Each number is 128 + 24 x the weight over its row's rms, rounded and kept within 0 to 255. Layers, rows and columns count from 0. Numbers have three digits each. The size before them is the row's rms in percent of the matrix's.

# down: layer 7 MLP down (transposed), 1152x192, rms 0.0907, rows 948-1016, columns 96-191
# up: layer 7 MLP up, 1152x192, rms 0.099, rows 949-1017, columns 96-191
down948 097:131088133079107125127103111144142163175110151166155102094116134127128113143116109137120152147070112140146136109151164103141128147103103133143103180107068134123089127161150084148142124134164155091091111138130124129135124104115159139117079108149135118165158128127142132084155129154116180151
up949 104:112107139116125141068065141099106144114122124091154144105124140113132134145137081131125137119124125168152163117155091141128111119128119122124108103154149132135148152114146108143087150130127117149064134118101129120093110104135106160115159169141129145143133158125133116101140160122137096157
down949 106:115148146119129163113107143144124124130164114123155134155149144070080097147137141180096151113159144199153141086125116100135159128115147133099106041086131118148125131131179100137119125084126110118143129122105129127128103119126124166124117159154140092123107115105110122163109140103183152173
up950 107:134131146149115119106134105134098147149114118147124097118057167096139116123083144101136162126130110135124099135159097126096143128105141125178131124146135097165094175148149127106126098147138147146138119100137129114107091129142081149140125122130146138177158125142145133091121099107109107124
down950 097:136120161137109163123155107110140145158107160166123105111090100093126113168141148155157150143117128120151151137107098119125144150163145110095118107150096101113115111135157136115119196113134105125143139145134102119132111117129106105151090166176066140072103086086156140127139139113150145145
up951 101:150106145149137132093168158146133131156120143145114126123139177110137128134135159138128091133136127128146088136118116163133118074125136150100128117074104149112188091136125150120127149117156106099070142102154124114141131112131085123140117128108122117128107124078134126136129133080125101114
down951 102:144101150109153105099061167118157121148120111111101104102138097166132119137114151138091117170190152173151138142125135127075117107109149158137147134150115121146050165141091095132116132124112146167138133157168139130112172099097155114122147098132122154174102134147103132134112150133121162116
up952 106:083152159118140156128135116118152124121137120127123126142153120091123117164141128126101115163123144132132116148135101117166090106147192156094132155149094112140105112142134108152124165101078169119149119137132141146147108134108110174096132131132059115118133124107139123114144104131110156137
down952 100:114141145165094150108168176110134110155164099143101154131135128141140122151144109082163125127108095155113102160143120149147113097136147122098124108132123085108134127147160141099138183172114112120070132132094115128136129139068133187140094143104144128079140108138192109118109137161094103136
up953 105:103133110120129122154160141106166131122090156125126108133153130088152126119141123108145137136156081122151132175100154117142145130131134155129160170122090136128122132194141154103135128110116109127120125071148150127115084129111149139076154135142152135177111098164135112104119069117121154142
down953 107:085087160140135163164091094082146140133113145170140133146144095100142149108132125100122090152127110126077125149115097135101122174136135144129148104142141159155126130138143111127089188103151121120149127121150100110119115116150172134113131096105107120140135112119152106105138182133130096168
up954 095:115108142132113145133134120136140155094130109147123151174124094128096140123131110154063138183139102141129114138097114112128135127112149093180116120095138102177135141117106116113115135077133114149135115110117119129113176119101123153110135134152133147054150108135120111101161103124152097136
down954 094:118151113118109146170143106146158093140148142096132191127131116201119135140131150120140091109076119116125127082128117154176140153123149122144145100087127084138122080087175155135137107090155120123129114131166115119158133125112120089098167133121147139155165103154123156098084132127126138138
up955 106:091114110116103165157175129121078150114134136118118138105133110099095163128138150149151111140147128143149135164123117128127109064128158136094103112177099137139123118148142154124083141113102136097119132088140096117140142121160089168089124099170113116110135119137137083170100130124154129147
down955 113:177097120127148153140154172110116109108119168138112159129124108188136133121141122107116135135166160108094141091121099159108131128152120157099147162135115124114154075132109139117109137075120140126099094158131048182117144105167104108138128133137148119123158131085105082104111137128140131143
up956 087:150145151101135101130124131140193185096126134131130088097121175119140129114170126121139141111116106173110120146117150135136115091146114129113125123094139105153158151111108135164123130154156144159148159100132116091111109200155156125091168133120140134147106106106129133121171071133156150097
down956 088:070138131117119169111173084110161175180118132103183117086119164146137123142106135139119134160102158135096105115151140116145120145129140118152155128125138114129083147122104084127095150119125117124148114103106125145140118113088102115101148142078186123092139113125096129128153148137104131157
up957 103:125123145128107136186134149158144160100129126153141116140151117123124102181129151095105187086130126109119128119102148124129150125140138128126120203069150099146104106114084101166119095136132160126106135155148147114122084128129073113145148145118137131171140168118121089125128115118139134079
down957 106:160108103121103104103186119094167147142136108107146149126155112120141117142160152129120133116112149119117112100109154136143145154104099162107175129096105084130120156115116155115121131103211113114155124165131100169162097133104146097112182131150181118177113125092129085114120106131095130139
up958 106:107095136167097168141116131104192145143117139114129127138128118153131172132119152179166137175125113133131137149106087131119116118101130084093168118071127152139104114128104105133131136127140117125121114142116135133117104155120083109134135153108106125091122110154107116144122123141108117074
down958 103:131119135122107147111116083135137132163121171125135137078149172196140121132122107138120105159139129160136100087091121102139138129075133114104176114119130137111116132076120129143154124125180123146154158160157142138107130150131078168139104096122152117133108123110157104136072104096132140090
up959 108:114181111171169168151141121148117149136094133119101139136127109147108111110135141128154178135153109108141134180094146129106113088190190132120185140100144113092090127124141136124142179115101113120125120138110172126153096123114093126112121131136128138111143103095094096164141098121138147124
down959 103:144092099107131129134147154101084099121107141114171126139106160160162091131137132134106132150118107134094126119149144132116110113081166143117101141136171133091096141094106107171150127092183108144109138135103150124156138125109138133154136078157132150141168114143107137180102116109124088090
up960 094:163141096089137095113098156088158126127156109154092096137115137079104120100158179121111138112119109098135112130137115134130154122127121096135080112151128138129144183149115111123129124137170086141124088135126087131122100114129128114158147164112131160123154107136099136101141135122179125134
down960 095:117106136149141111102146155153140129203109086113138160107102114161109150134120090099160115132118126127118118149090134142091111119120113150133125113111108127120131100160143114103125117148123080124119111154123150110139087144175168139108104132135096146154122154126091133129110119138126100081
up961 112:170148134155081135144124129139125130101069099109128124121165119134081154139131164124113062102146130134132124120121138092103110113121104165129113123111075147179115150139109160125105113095117118133106117139111137145089153126118097144149140127120127096189094138154134183105109096121091159122
down961 109:138137164149129143075124152145118121111105134084123115100146155114097170145133158132132125143157137137151140116137136079104153066095147132132142189132132098125100135157147131119107151117099122124129152137126149100129149110054120130138143145087144185119102139122149121118168114095101150157
up962 108:146124103106113092111142120165113096108113159132126108102128140084121144133123169125152124139145158151121158144152116112137148112087132207153163123118103086112138122142129106147133100158097076109106114124156118169138132157134137115102163115102142085129115082103116162179150055140153101162
down962 110:156154112109124153107157133089133118126107110146099095135143094111172127152146184149116130147124138118111093136095091078127168106123150110139161104142122106124089090102133123112115126128090094181130133146109115149128098121122144146119153144149133116088126125102114112132118087167167126149
up963 097:070177124140110170136085122156080128138127087106107111145144152130150162119085127123134077108146138148124116165152116175130111081154121098160115137108108125151146109135125112119139167122143098142133112128133120153118140090113131128079149105115101153145119114126108137156098111121115142111
down963 094:117098129125131082139093106138081120148123108135132120086153183164140131130128133119146146144126133130094121105153135152154117131127123062194107143145121173153144119157095098114139129146114163134149120114103126118109133148144110114149115167139083143114163152118107117117081130096140127115
up964 103:152124118121132100141118139153126127098084133158097144159119098057131162141124122125077104172104084098119123146154116113146146096117105111138122107122147153194172130131126116121148122127144123099111121099141118148145138159137143114143141117113151145115099122165097124178113084121179138177
down964 100:093139088106136117149163120133151128139080114132166150134146122120182127127151090099148138130160178109125097133156125145142125100127131164139158148090104128104116117165088172143132132139138128107090117142103156136106117085130121138149103126070112072149115161089145098099146134121121165108
up965 090:161113145109063108174145096105142108143114169173143131122126160079148150114113115108149089134123092153152169088080145132084117129128157118133098159109147126146111140120110144128129136131125177115151157145117109094115123165128152138107140135168117112115138119131107134103128136147149106060
down965 093:139161123159156101165113028135127091092140173117126163138167105093132094102170128083126120124120166123141136125120117166117071127134089077120160129102136141121112097110173125130081128129109147130132147127110143154172157154097105106144113141160100149127113120146111135169115122124175111127
up966 099:119117145098153145091106119130140123133114138160167118114163125167100107087098087093113134180124122133124142148121116083091126144123130133145127154169151157143126131110157136125110092122141151123065112139155142136160135142080135118120156135105115140082119116130117140096124130092168135124
down966 101:186091142133137142127115095148112142130128147093138132150109121100152137133130154125129156163108114104074112130119164119135106109142116104164140086103178140133095077114103152143128125091137122094139120090129092137143094119107104206132147071092123124160104105179136110143117154173110141133
up967 089:167192121139165096158131133121127120136164129124087132140092104137105132183125120135168135163154131122150110126133112123135128153131184129105142122155069089120142098131136142141130155111081138118151092116108134141117163107131154136149084103042112117097147144136131122158097128130130107117
down967 091:103118094150107153081171126148152125102091104133116135132146180169146131090154120127067123146143118136114118123159132135070153133146132111145128126111139139134133124096092104127113093158125070121173100141122172112149128123123125136154135107118144097142079164127145149150145117147090100065
up968 095:155105118080086076062130122118145121143128129126157115153114113118127152159086183120112122147150144094173121146125166149136122152110140111100099100093097137149161148106101113160083161110143108098118133145126117115120142146134151129113146138116153139161147124121147119164141151141119099140
down968 097:140119112091109128131193075082117134160133109109092169150125129089118100135115164106123131094098170126144147136133099123138082111139141104131123130140149152122143157159127116145150143147116118135129114104135202113094141129150122148175116140108068152133121128107113114121134152136171136138
up969 086:102128131103097135119119132107146162096103132127123158165113125093150104137147200121154172131124088181119136159088126105123141167164147092111114124161142155165067147158119141144148154112141119106102129126134145118152121164172166112100170183110105113094150097103101139074111118106104165120
down969 082:119145132175134148112140121133147135160142125105120144127134136137139139083125103096113110147140174111128105122151143133140102117100096158136165121108113107122111119121130174137115104128170093153178128065141098132121145127116077144126113111117151129138098144158071144168130155141137093123
up970 090:070117161177166130086117117123104148128126125145132113125149134142120123102132099107093159128118134124082124117134129087107101095184149108104128138111117115132188108125142073182118176158122119135140141135120153146150153167108084152129086135155085112100159131076129145134154169152136126157
down970 087:095135143102115130135137109090110104137110084150146127140173165116137107175126089154175101146126141085125138140126097114134139126089130141107187126146142125123143088123163081121128126083138143090119114156119103120128154100139127104109125149148143149093144116124101133108119116128118109098
up971 090:137114130128169087144135109109129135155128135135141141142131151127118110172141158138142164131151075073151071128133120121108097150116192161121087111111108120132109107186096135142085107101146098149127120140157092090104121162129128122103109123093163126132149139108130153101075114145079101112
down971 091:134128126129123093161129091095112134129108131134174158153107121124127059132150130173096122112111152125141150127169121156123125137119118150156121098097133162120119116117093137130100077166177107160127159116080126071135105120124120151156140158132132147129086107122142139155123084152080095164
up972 091:074110140071113116099160118140134092138146127119139092121143132133118190122142113132160110102104095136131136108124103125146078119114124108131115164091172156157173152137141143144094113114107090114157129154107124126127110150122136154128149112130078141064165118161128130153114155105131124123
down972 094:134158131129090083107166115127136129094084109130153160116166139109143120127161130117128133113115126125114122150121072137125145125174073127124119119120137113090135100119106105153094134152094093114155142140163120133135145117125176114144145098175144149144148119136100114165150105157209141097
up973 096:146145144131140187150143135144173180090102109113107117134142183148129125120127122118111074124144130104127126115109116125128135127088119081106135119117132141115095119117139126150126101114083163100115151115172164120156033131111107118136118152138125123166143114128105095135136119130140114072
down973 091:141099134160131115157114094122124129113159132108140104125178108171110116109107158123139131125125139143115130090085166139129116117122108162095146139159137131133132175136144170100154126133093148132112094114105167123176122156108107111191091066114136160149125113144107103114101097138132150102
up974 090:120096158163125137141115116132142098105096091155147115110113100073101151111099099169171099109141179143159152154114128113122078085119111120121133160111148124168113100174089100123113122119136181148121131133129160116081159136126111138136124129137123083115108139183144161141168158130099106146
down974 093:149111139128152127078133113144113136091141095157112125135156109174106156116108151139143131101170162121098138102160113126166116092115138140127124127135149101119156132137122083090123157096129131147140139186110108098124148097134150117121142097133117110130143143115132151114132171144097157128
up975 083:152119145117116137111092146127148128082150137112166123184159112153021162134088111122107140150167145136112098117140163162101134136131119112140142115153114100139132110130142135117103110107160136133120116123115085115144153164134104141145086110123119125093117170169080092113142155126169077110
down975 087:148128101111110134106147112097162062144131156126073109095132132160178102128152126129157145113117134138140083180137140124131125190115137143075121109106113124120111173157123151145150116127103077134094138120148105102131119133120111140131186141129164119171132120103157118108092081116136152135
up976 112:113157100141093121162159126146074120118126120133113072157102132104151119115170163089114141168180125125126099122152112093132134135108097150124120129133119146142138167132095134121127162098121119087104125115131100110110088076124129135108162105135124131156128120149134157094167134140124125116
down976 105:096124114127104154089151145124136114144092148105101129125155135134096152108138146111166144110145160160126121101131128138182119136119106116114104160175088159143127086121110112186117156104128129169123136106125135076117100147161137121125132098122155149103200083112114159095135111135140094132
up977 105:139127109155109162137146142180120111171144133140135112115149090123102146124087155137140155122113149126142124147066130131122095117158134144119139138122165126146149123121127117116072123162128154129136128134135112131094132146158124105059155131110125118128161155124148139113103139107124140043
down977 105:114138123116089135157119102135170124138112135134117114091136082133144079151113133109107136200137130128173109133078161120089140143127100122153128106141140161157163175088108108125125151159120140084121125037113121172147116109154139097112130099095135171104082134159114123133115131137114103121
up978 102:162152207155171100125154125158107113152147134160099078135136134110151121108100140136100138139170124109108164113112133098103154096125147138126124153124122153137109144154119135176116129145096099152147106140178160140118139149118076108137167126131113055116132131072083138112142124144102118125
down978 099:139153169101154115123070127115121096095139123136166104091120099139138130114133153093097136109104153137104140093076144153088165130129102181138147154105121157151150081109152127169118130101135089131121114124162114142118120151077132102154110131095130151142132124143081081122146150114103114172
up979 100:128112164136081109154124133142127148095129100172113130129128136134081118126150155134124136118132081128155106172142108124108103151178093146127086136125085099094147161119096130146125133114049151167108138140127104156140150142128111148121109171167134118120155147163101143149124114159123132151
down979 101:150117163139154116154128101128138101119129111100134120136104117106099176139131143129069135109074092130133140122131094097125091109113106144133128093158104107154098116130102137093181112100108133130130138132112155149158097121157141171141152139152146091130074102137169138117142137132124143113
up980 100:079118166130123166078134133109142172102085103123177067148121145094136141133153122134104162125120159127139162160134090141108113136116092111149143133097062127104146143135141124126125131148117108121142120125133125119180108094127106140116161117146111104133141141106115101141066133130102147120
down980 095:114154140133112119177108117103163151164140146126139127079138129122126098142154098169129146128076163124100113178126120105130137106147164094148147054115135114148171082127163134097101139138145165086119156131122121128139140203123129128140141142115087098145119090125129146114140136114154116139
up981 106:123121119104144089122117150128116153083103109110168137121113157081151104120104141139105126121156120129142131115089132143120141110099129159120097150083144147130135141202144079134163116127119107126098127093129173148135136086126114101100154144143141134176157097133132119124136065101090146117
down981 101:133085129149104115189103110124084121114132116103111149127107152141096105112114135138107137126153190112135097096111143124171161111088113118134110146083140153097113138127153097073164151123159116107121130097122162148108137130121135135112156106167110120135185107133093112084157128122088156176
up982 101:090141146099184135104122134177161148117121133145157140170147091120107114128102127140083134122148102133176096095092139106088134140188098112158104123125146157117136159178123104130116142147126190110123140083149156100143136120158174174078126116104114169129165114104082105133174134147157138124
down982 102:131086149091185106125105160139098135125138159130144128130176108151131109132083135129140149091159130071104137105116162139141082129125081116124141134121112158123117070162138157146148115139134145113130085134172124132132158117102120130111133103149113162166165148103138101146091119133112130140
up983 102:116130111147129159134165133175143116139132160088108130104151136126158121128161117150142110164162158147112120143158157098128125072095110122137105081150128140148088134078073134156108120119107095107120126128148144178114140146103108127102154107145159108099138114140153133105178082071128158144
down983 101:120121154119091078144122155136138119120125117166089169115127101149139134136140136060158100130139133126086118096134125128162102096105121143114099098133134136104143102111146134140130126077110115125132187111147127135127140118158149141089127145110144113134121164110137152147145117092139170078
up984 099:111150153120106096174141126148117122150173134138144082143135140155107133125133131116101104107124152138105139138127133115101133104165192180153151117163101131140132135120142067116099141155146150078105092090142139187140154095083125111113183121090143132153088149129116104140128115089134126075
down984 098:140107141191086143129098135093096139119171157124099108178120177139111124136119138154095130132111149105128103108162152156108189109112127118134125138111115088126123123125138101074134106097135152114104112150099114143148093152166143083122143155150126121129145172078133141125157126100114140147
up985 102:099131108111112174116121132156084142096057126118153132128094137146127123105137132109121141112151130140115137112139137108135091145075191093129128189167123117136086151100088145153136132090136116126144085081122122114149137106114142147159127119126131133128147130125139102101075112167122088139
down985 100:147134126103141131112098109144131125092131095144099130115159108107170109128126134090152126171130151136152099104139139131162133116175129117068114116125116093136119136088148142127111160092115110149092107135116132170145126132125145118091086116124200121165153140125122167115120162101103135113
up986 106:136123130122169112110103160115138103141115132219154140107135135120142156121113123102135145131123120133113129155125130079110114096128160133073156105115139117109144149148128098095151148094106165129138107122134117138071125171155097095139160170092091093148148138142121165125112168118097140138
down986 110:139071103136129130144130145149127099192132155100163144102106117141136115163130138159130134111144126122097118107121134095167110115181150086145156095080096152115159105132146127083143162126107098099149133176097158091102118170077112109153113141125131151155125138154143103127114142106149102144
up987 094:083150124157156205096134126116107129110156144098166079133113141123117139116143146093088109120122125098095117110137137175139091128145134149061136131131111121123096114134120129158137162138109124136146081128143142153128099113131136142148145145092134105090129147107140155135102131126108130117
down987 092:159150100124091129138077121171113088176097112129117158163145143122151103121094154100182137106138157120134127152114151086100155143151133111179149128143183128147085139080106109122143111115134115133072096145103124089145147144131130136093145148143130149142175110107099061082110105165123136139
up988 097:150150149123104145102110149117147143114110147194120174154123144128101143089138175120058150131117117104109187124130159101117162132120110127089184092096141151116139132131114137121126135185165115163145098116145094130107126080132142106131110134103131110110118166143138144116099065079131095121
down988 096:078114093105110127142119188143123145160159117161103108100114162102129152134113136144128177153084124095115127135154138130106139091091151152136153104130140127106147152118120133098126112090104114099105156114144102109161148127157071112103145161127081140130154168112103121158116105121161168084
up989 103:125145142123131123154146116180113119157133161117134108144139102105138082140131129162104134118136127137198132143076160091113122125168154170117098099121080168120142103117095084118135141152102124175128098131156154128105137108145143184144171136105124119162120120089118138142150083135150148100
down989 100:151093135129131187110143090125103109106134151156174090106151136134129166133146079152143142120104112157102073111125148107167169147065127115109088116122127142099131127095116115107131161128136117139148085110106158093133162167127167114149096125153143152147122100125132148170123132091121110122
up990 103:142128134139149115135100122125124134092092144159124078136144161087146094114108121151122109126137131152113096132141116150100105057119122118100111105076106119134142159147069105130106151190131135187109122102165149180163104107124170115111141112156126067133109126134108144149157093115106124116
down990 096:129136143103156106098112112112131154109119122104126103139166163115120119153137166117141140105158121139169118090127135140105136159126092136084115125136094156111107103128109095135137156106150137114150116113133124185113134143159129104134107162094163139133075165132146147119081122087093166137
up991 107:136114122124129125148137147134160116121130150134113121141172120082130150153146173107114117131149116079150104161161125107079087184138153132111100113103133118177129121152078138120133116143142175116111073114147097104132139160156164165109140132150124114148145129146119093048091160117115106113
down991 107:116127114149135125106092124118126143114118118156116085091103098135150126203138115150100164092134140144149134144116133111106134143138132127127105158178113108103123157083155139191177148119139119122092126117134120139138084114105116102134141118120102133119126147076131101149154103111108162128
up992 097:143130183151144144111087104135111141089163157151110105153098119155163107107143129120112103157101127149147131145153150141115118123148145159104113128137084108116125145161150149145149112173144161182127065122131204128140109129113102132102093125101060116165165116128097140137104087090147114135
down992 096:156102114148107145126109123139125151103137169121093151141131109135152160151089139161123105127093145124087152117134120168157126141119152114112110129119142146143124143146111156129132108114146131159149091147133187150148091148139166189167087127116167096105185120096124155148092098157142099162
up993 110:128132114075098141097107157148087123133112105117165116121121111143137143164143164134117145100142113110181144145125131135109100112145123129151106141115104135131147119134133148123152163134145102113158127136136177147160127145157092117123122142140132119126125104151118148081089108153148105066
down993 111:111167142112137088162167121162122133111111131119146130115159116184121096164124135138139112132114121130102114103126119188126169123143116147056155110106145161108159156118150161126106133107120097092160142150146119136133108148127171085143116112126142083110118093118142090168113159116100086115
up994 106:114144112127090137136095131108096121132115134111170125123117105082124134156156087165132129096131143129179173127103115120131104104105129092136124142163108159130127109131143134111096141148102164179138127106139108134091125128114139176134160125107111114161094223110129126104151145146158107135
down994 104:129146127143114148144116172157114109132098124108126110153117149135159093129116095136128123064150133101111129118092138090136195154146109125133114106100116120139059120073115146144081141139122092162111145099124107121149087092100131149107124132086167124092120118087120118106121129105147139123
up995 093:130145120112144147142103104105138156134138151127145114083078126154072139100163119140125183167162148128133120090086111126099137135110175122147107140160129123166154099096143162135149092159112153121130125147103118115147141117128088164122130123117128103089142186118143095125153140109135092107
down995 092:099145166123121121102093063119166147149042109127126105119174171158167103141164139134111088119086121150131084146128149153098108134121127120129121151137134150100144120143094138112131141144131119157096090105110180154151120166118144119145187146139133118167190094121153096142105128128121121100
up996 096:140122096125119141134113098146148125090142141167174143126109119115166127169184147134120079188120122112094154118119120125139085122104114133084171159120138151137116117099132123121105108111113130089154115129150163139149134161119095129083122085130144135084109156159118123110117142136145106124
down996 096:142131137124150087128100083177145116111172163115087157118111102151110125174130092114126077171130125126172139118105139144118189180134127138127129116118126123128149088139133140090138152137146065121147124138143093102184125135103130122104116114106155106126112130120079172138169105115107158093
up997 108:111108157159128124091133135104130140135120139185185123137091123100182109124123179161102113179116131190118147118095081169136108139122089119120133108114099144120128126163135142153130132092148128103133105092133113203145141114106139095125097130155139138094120168163080130122135111076145097134
down997 103:130109186141142102113123151141081125165121119147131096098118106110159134147155141105114100101115151150093124159112114122104137136142164123114164149105136125162113119155140114142149119122129165122151089122113099145129130128104119130127175135123151126094115150122131126155115133097137089148
up998 096:149075113138056146162151087157138138110140116145151117118109152138142137100144115104161131183129105155094134116136144087158101122100118122128121145139140125150120125099144108143073124119091087154155120110148147115108141143132125107095162137131106142104147132143113100132115125148151090121
down998 098:113133130151128094119098078133143112119162089136141151096137118125139122095179123161106146154115160123135151119125143125132117117104131062120131106115129093111140122127171166123127105105158102153113147123143103117177162150151132090152146160132110131131163137127129110136087139148093143135
up999 113:155127136149089117153124125136126133129152132139152095132066083129156136115135151142092143135116109103137139118109108094128129126138130141136113165108097156139116182134077127138112141144155144156136125095150160111088109064124135141127129109153103123131115163111143122105160127154125127126
down999 096:112133135164131157157158126140111129099123117129135151132113127119155148141142198086130146114151089178123130124083147064124161138104145150128109106102123130102134115092088111104118161093133123166115081107156136132120127124101126155146121162123130138102104154149193145170149084142090117121
up1000 080:142120146080140091153153102095158105124099101114119138147161079133113137157168138135121121104111104139136132166142119126149077115163144085154129136201140151147163108144123153139091173147143182115093157110123109145131109137138153151107181115113142133159137126116136127119109134166114156130
down1000 085:146108177133078145078115044120111151131108146171134132111114152153105128136105124115107091159109148110100133112130150115129157141172135112146138168122145124119131122117118139194146117098118083173118138147116168143155123106133108128096107134117151112123128110105108170130155106148126162091
up1001 097:100163110131119142067115149133104122139141134107140191159124127113120133158132152101128130150126112104106173110094104156146099140135142121138149127101154132125096132122085107139124126109106153125119122143133115192126083120121159171137173093119135141100171152149128144140125138108105172164
down1001 098:144114101101094155103123125101108125155113152150120168110111120096137104113159139087111163123116129148139127112125120107117096162130126157146091107143163128139156139086129124129180157161156114131174137149145158159120148068146159129116106125087159176187153174119148153123104149110103113099
up1002 103:089112099112127116138148151126161120113114125141115164125133186157102148176146174113134123166142130134162160093137112157124124137116131174143155109079142125145086151136151141131119142125079112126059104140113146149104077096104157144123130139131174111117105129119128121160130102105125118108
down1002 101:101106145108110097107190135122129139111187172083148129128129124129062151130163131122135173094057163095112153108089129141171120099091119179112143142095125169132097135126107149162099130118159157110142112155121115141131118115105076142096150144123163123136145112115090130161130142130124161114
up1003 105:055126139139168102148170176147140131131130139130120113123157169162100137140115140128141156098140148122168175176083157129142116128145113164119129144136108155114075108128121123156158123101100143138124138125135119075102118112102087148142111111159119081149150133123144110116136109138141136094
down1003 106:117139081083158113116152125130165156133134131126150152102123144135140148133103123090078128101106130135123107165129162131086141093106146125098136130150114193113146169134139138119086136156155122133130155135117071129126114151127145098177157129136143140116080142122113119121122182128141138165
up1004 097:139143151122135117125140149116133107159127131077113140123099091133148103166129151112136137152156067134114156130124177121136097111115076133078174112111098141127151113171141136155095146154131168107119125140154122155111147128146141090106122122076123115152124137174131129136128127108110130040
down1004 098:186136121118123108139148099119110128205096121132116076103122119170128116131099128098144162132125099110125164120076166134142078161149126112127149142135132129112124141144132146156099142141138091141131107120126132140158105099112106130138133099162170101077101087178140114154131142110153128112
up1005 103:136118165106158162129142130089115133117111137131167134118112114127136117119125124138136152108132126130108102135076112090138090105108100164127153101123127114131128146166159118127143151124141114114144145116133137188115145139084131140097077115169125119089105124120147129137109116151124150141
down1005 097:133145178100124143115152088099132125121125091142176160169125108126134164125125130135131165126138106143154141119126110130097145087106177120140120108140115145101153120106170127128132144096087148116145076124077122138130115161113101099114120155151140145149116104123151168127095115114143126139
up1006 107:127103174115168109115096118130171125150152128136132100164143100103097176126087139136105158158122114133101119180114165120084114112137123118109130146158139127146132183116136127137122109105142138098124158108139128120104101126165130136058116098106132151095149122127132124108136079137146138101
down1006 108:166097069151120111072101073121129136132163104118121141121139105129158126110150111143145151173160154105091139168159150115122156130132130116111106126155108118152128139113060122149144105154155074101124115126098175150107137121133125114091133155129140109149111167134136118117122160156133132166
up1007 110:103152144141154153131147126142153130135087123122110179140114161116121142103145134115134157112125066141160106150121141074095109123143119117117138157132124118107185106109111119135118106111161134124135135091122138103135166136149110102130148118108186082113129093148111122094123164097116114125
down1007 112:151129114167143150114120191134130107131129158132137088196158113145121144121135109136109144110166118173132090160146115167099139098141100133141119112134151153140166118116083116142126107163104098123122112128118129135110181122124118097118094128153127126144142098144118117122123152149155121122
up1008 092:131139101099148127075160135118124161135125124100120136128093089135131114156128142169104119144144139182090097120161083139103089129187110158125100143095128159102126118155141121142074090089126103149128117126114133107139127182108135145120137071129136144109125137128147150136122136077150133139
down1008 097:163134075127146096126129092122127135146153126155079149129106111126130119149121156124134143147142137134119096126123136126140137126121138129156110136133129081067142157082130129118115141130131163129112146105138165147096142172141128136164168142097107174159065126121097129118121141136133093163
up1009 089:161129141122152127096141123129143134103135138141184137160100127152181114130165108148174154160137112163119084178108144160121126155152072072168102139120149096125100136147089120168155122175107092138088134129125129139114141129099139119116126160135129126102140143159125116137156104140125112117
down1009 092:125108126111153163141142092124115107132155174111136166106079155130168112121080147113131112129147131097107108176151107135117159129093142067151103139108161100067150154126154109141126099136158081088113121160122122115133131096144086109129138124175155150132111126157116124131122158119105152113
up1010 098:126140150131130105165125114115074108138118152145137183146088147139084124124098138122152114114133142121108143138135177097113153158163098109139095141087160152147148126181103164128126156118108092183132134141120103133107103188153162131136114144119147082142136112139114110097103110074134140100
down1010 097:122106158125159126098154116112152099094159119157110147155146056156128161111166120117093134115097145116132103117152109123176121143088120136121149132109113096133163092153111163102102120140150136098134130113142135106162097142139120121209147153151103127132143121108123136102139153091146098136
up1011 104:123164136101072109129136138185109134127106118126193123110158146099100124151106080189123095129132120132104158174113095127129137150084116133086131112131141155127127156184152094130115146113126146139111158122165166111127119137139132155139123146126116151126130148087103138124159116126115136157
down1011 101:095142163164140123100123114174134145145086137118094106109134167094111120090121156152124118124079126138106124126139135142178135156131107135144079123115129131159137128096150084108142103118113130141141095120137157122109141102116169120093126167118157129154095125164166149137132111102130171157
up1012 099:167150130099153122140116132160140147130123125146158120158101101140091138167135126146126124082141142097127124127092139153137126125110112099114172175147054125133131137136121137150072136125149106147140144118104099148163141130132118174139118149105109128093164180092102152122147134156183110133
down1012 099:102122081142160119124112080179117124127128109148167120114119121126130101149126130105121133136120103165112121147131030160150136132126089158124156116136164131135131096123086136134206136103153078141161136106108116116144137130156116161160130095119141102165158160124118098108097107154146117078
up1013 101:123166175155138129136136124118092141139101123119157120146124132148124192140143132165150153175122100110153146158142153109095130141171131113123098146145145112149130157108079100161151142175097149111114098166131100137115127144111132130072130102127081121137077121168114101103112149142118093102
down1013 104:116155126159140112153132149111164113094133117122135112124126174121128123141133108089102191129105135127127126106102149164131130106132090100144153105176144139158143146116106087102151157176122171124118130125107121133124134129106149141130142139113134047098132157137102134131117153183112081130
up1014 107:125126163142126128164170124116145119134142151127097118120081109109119139132117091115144125170118098168125108163160149101114086162150164181063109136170140167132135126167138113127124147169144141088127120099146153088095141117109118160117106125162158137147128130135136128158115113151168125094
down1014 103:148108110115149128149166122142144095144174145094117130135147108133106163096126070125180137120153157120120103145129151115138113169142131194092094124084122110159115117181155103101142148096132147094145111142108120104122165133091145167134093140140144132122089126126105111131135141129133137126
up1015 092:108176139128137113125115103075107153131110124110104125132090115125075113125167116167173107129119170158091174175099153120117111087123135107135125134176164157137121113160118121129109140139107139180110138122144127112169146152150161156135133126150118098132143102115107153138135148151110135136
down1015 095:174118146141107129098053102149135125124139152183093138130092121127148114124053132123132058152143113119135101134104110110162135082134132120135140122094152105097095129159148132168132141097138092133137159153147117160158083123100142147094095129146161131118108123118113146155132139149158115089
up1016 097:124153087121076090146144136134129125137119175138175129108113098098117099130122125125146119148127109127145170096156132150139058117088100134117122129089074131130124104132130114152121118133139104119120095098162159162055149097156144131107150134149156130148135132160100145140135123122118126130
down1016 101:157202141128089104128098157140153125131108107177138175136151162143103142137095118123114166164085125108145122124139136134106098115142127069126083121129141118092145094156134119106163119093111132154123122113130126155148181152100137096140119166117172140089170110132130105078129119121122163106
up1017 099:144116079143111142080102121108124117090161118117180125120085149100142151113117118089096110147152146112142133158153128146153115111115071108117164130116104183159102112120178116160115143159145087113121126100122161145148133081092097127119129156155093106079159141075092130114133139115114136130